{
  "n_layer": 8,
  "d_model": 192,
  "n_head": 3,
  "n_kv_head": 1,
  "head_dim": 64,
  "d_mlp": 512,
  "vocab_size": 2048,
  "activation": "swiglu",
  "norm": "rmsnorm",
  "norm_place": "pre",
  "norm_eps": 1e-05,
  "positions": "rope",
  "rope_base": 10000.0,
  "rope_fraction": 1.0,
  "qk_norm": false,
  "attn_scale": 0.125,
  "bias": "none",
  "tie_embeddings": false,
  "parallel_block": false,
  "init": "normal",
  "init_std_qkv": 0.0315,
  "init_std_o": 0.0,
  "init_std_up": 0.0315,
  "init_std_down": 0.0,
  "optimizer": "muon",
  "lr": 0.00711,
  "lr_mult_o": 4.0,
  "beta1": 0.95,
  "lr_head": 0.00582,
  "grad_clip": 1.0,
  "warmup_steps": 200,
  "schedule": "wsd",
  "decay_fraction": 0.906,
  "decay_shape": "linear",
  "final_lr_fraction": 0.02,
  "batch_tokens": [16384, 32768, 65536, 131072],
  "seq_len": 2048,
  "doc_mask": true,
  "train_tokens": 156200000,
  "steps": 2720,
  "dataset": "wikipedia_en"
}
Each number is 128 + 24 x the weight over its row's rms, rounded and kept within 0 to 255. Layers, rows and columns count from 0. Numbers have three digits each. The size before them is the row's rms in percent of the matrix's.

# layer 5 MLP gate, 512x192, rms 0.102, rows 504-511, columns 0-95
091:148146113139122102134125119159153164138153103109138089110171152122081121105131143108076123070150155104103085170133152116134152123103131145138119104109098094158109147117097128097119156149151107112145109120144105131148111159063116136092124121108129139157158175129090151121097097124146124155
087:098082142107075098123124136111160143142067139111125113135144129166110117149097151144102107113156090124125118146141135128121168151136161104128073130123125120116138122123108085077144103106132125103184115144136160130148139138174116121158177108129096169149151116128140140149087142116124169124
108:111158120130145107103084147120157077138176136135134143090114134127143147152131164112104131144142091173123138119108107111075124102133087101159099161146146134127141129147105109121108126090118096109074168158142148157133110134085108148173135133150122129148102121139093149112127110121133139149
103:076137094125132149086165095130110137172152118143126111135146147108113102106132128137143097129106137123121114098119117109105161133140131143156111142096143108100116122135107177152132121091114077085190142148149130118139110183136183100140083105199178077130164130133085122103115130120084151134
093:128133126112178156138117077090117118161140146115154144127136176175104139181121166118122107138130156161151106112123138103130109153158145128154103088108137137133104099103139151099127076115130127143150120109104135171175145108097104121090172113131120141128135157179134118082181165139124154136
105:122119159153128140101140139099103119086150141123141127034122114138074137144094109145118139151160108152119123174107104102165122110124150109136119134133147122137141136123126112152153131167126107128133139139121133116147109099123136155115089093123177128160138156130109129090108148077170106123
099:085131107091168122121152149094142130125111095131167130156123115109164093159129115114110098188125145166098106143167128122092107158156099130132154147165142144125129155152127155155112074132109151174150115073157169143116099092143119183119132076120150167134133132108085116118085129159118139139
101:126127155124152136103113151114133156139120126148157100161147140130115106125119137113107166143181106129206159110129113110142133110124089061149157144135061136107147138119141165141133129141111070139106134169113133137148125169146114142129105175164144119147115146133112088127115089098116113077
# layer 5 MLP up, 512x192, rms 0.106, rows 504-511, columns 0-95
096:146109085118130122095114094123124106117155105111116150125141131152118107125190083127090115121150141143124115156171114130092097170083116157132156132126145128165107175130145112127148153123141076161122137146123134093151116136086100124070121157108141121139124156162104140126110137099129102117
086:126123148172138117135155151134140134115132117084061170154120171149143110123102117158143163125125129142120117109094129168163152129121153149120150129154164107188163132111140125146179107138132117146140149158107106154124114114089136109131083140122147109085126154098133168134097092160162119156
102:081112146121081129106117168089115171143143080124110098124089140122168129128128085140133106138143135124144130114156166160149147136118148157098103111124100098163154199103125129170146122119112093139155128110146120122116164152137161118152184116143115166136171116135184132197130118104128090089
102:162097130167096122136134131135121142098109114132129174141151155101098143154108146129129118170136156117152137083140130103126116122118132154068134102092163179114129127163170136139066112169145139139118134191146063148101136165122136176168131133105108138134123129167152152142158120133123159101
100:113119145115103142155115154135114087102149145077137156137136075143136141077122128129138149129109094094086149115149129149138166097147181150079151126131172149104153106111158139134160179120110113142146137119171145134129124126173116102090129131105138139180118129092118106117088119110142117135
106:146121151096143170104121125100144149123148125109105156091117144149112144131129157096104131128138147116127135120136066170131134105133146079116130122132109099175084134137129132126144134093088117078128114126124146086110077133152121133129078107145110124162119129125119107101153144103114123083
098:109155142119138105095125118153097115113176151114164120129138061131109123153110088125126159114125113119156117117154099151138145166141148122110123095090132120125143165085128087102103138155136186076188143178115110133099136110146128104143139087157152100159131092107124105135156118109161162122
098:140116147135148089141133140163115126136125103159130105110087107170073129148083122133147129152190121151119112141138146098151147077121156105170135129115112099106140132150121105076127111150141082142108135130144128128125094114106056110130137147122117129150122168144153110149103110150094132134
# layer 5 MLP down (transposed), 512x192, rms 0.0595, rows 504-511, columns 0-95
102:100144148095142164149148187102124126114098135173137126147090123109129141153063099123165094182101116133148151131082131091115143104139134112131109121108159125105137091129163116143099112132127188138095141124105180123128145119173145126176130123164109135140141107123114107135127123145128140115
090:127102102186131143095126133131124130103112117147115117102135133116148138104137165106144115137122098142108131100148104154120106156076167108128134134139112161152104123095111127144137113108174132125139130090126152116132119127130135108166113133078118158134132098118148161126121084154145116133
104:116146108129143104131141131109123140141141096130138154084111161133125100164137134134118095175084134142114104078134122106146141130096096108113139141132119132149151114154147125140098108106127086125125137102150109123116053124136102146119084160168130127142080181113143149125169201142135159171
104:136138148100136135147109172122116080135135172106140124140173132119124109126164158156165115110153100126205118117111123115067123141110138141157142148113118090127112122113112154128151132110089151118183132139129078089103139150132108123079155145112107137065107110134130094147176118128095083152
097:105140159116173143106076111124112146145096127148126068148099166124150130169060133125150161185155123106167110116079146118109141117116110135104081094110109091161083126140120130096119089126140174145130106142136107090109109133103096135120118106131102131124120190137125150128128138147153125122
103:133122091138131097065136150129070119169107140141147135137137122098136129168107116145153110171122124154095153142100167113139079114089139127135157138113120140095136108152145106127109144145121101109122145142143110148129131107140075144132141091130124077133121175145135111105126127129130082187
101:087102124150167185097134124155097127159110175139099133127121124169153121108100141125163117133119147151143145136124136117095122144094187080130112122103085155103144160128121109104132117118132122160121144190133112090151161156130090155158160127119079115075139129135133168065107111136105130118
097:148115142131127144125123123161130134131115152160135113148128113118136106139148113188142132127142109170127098110131076129136112161150112116098129164128106169130103129128156109137146116130138066121149077094142118115145103147110119110135076143114141141170127083110106092089139139109133125151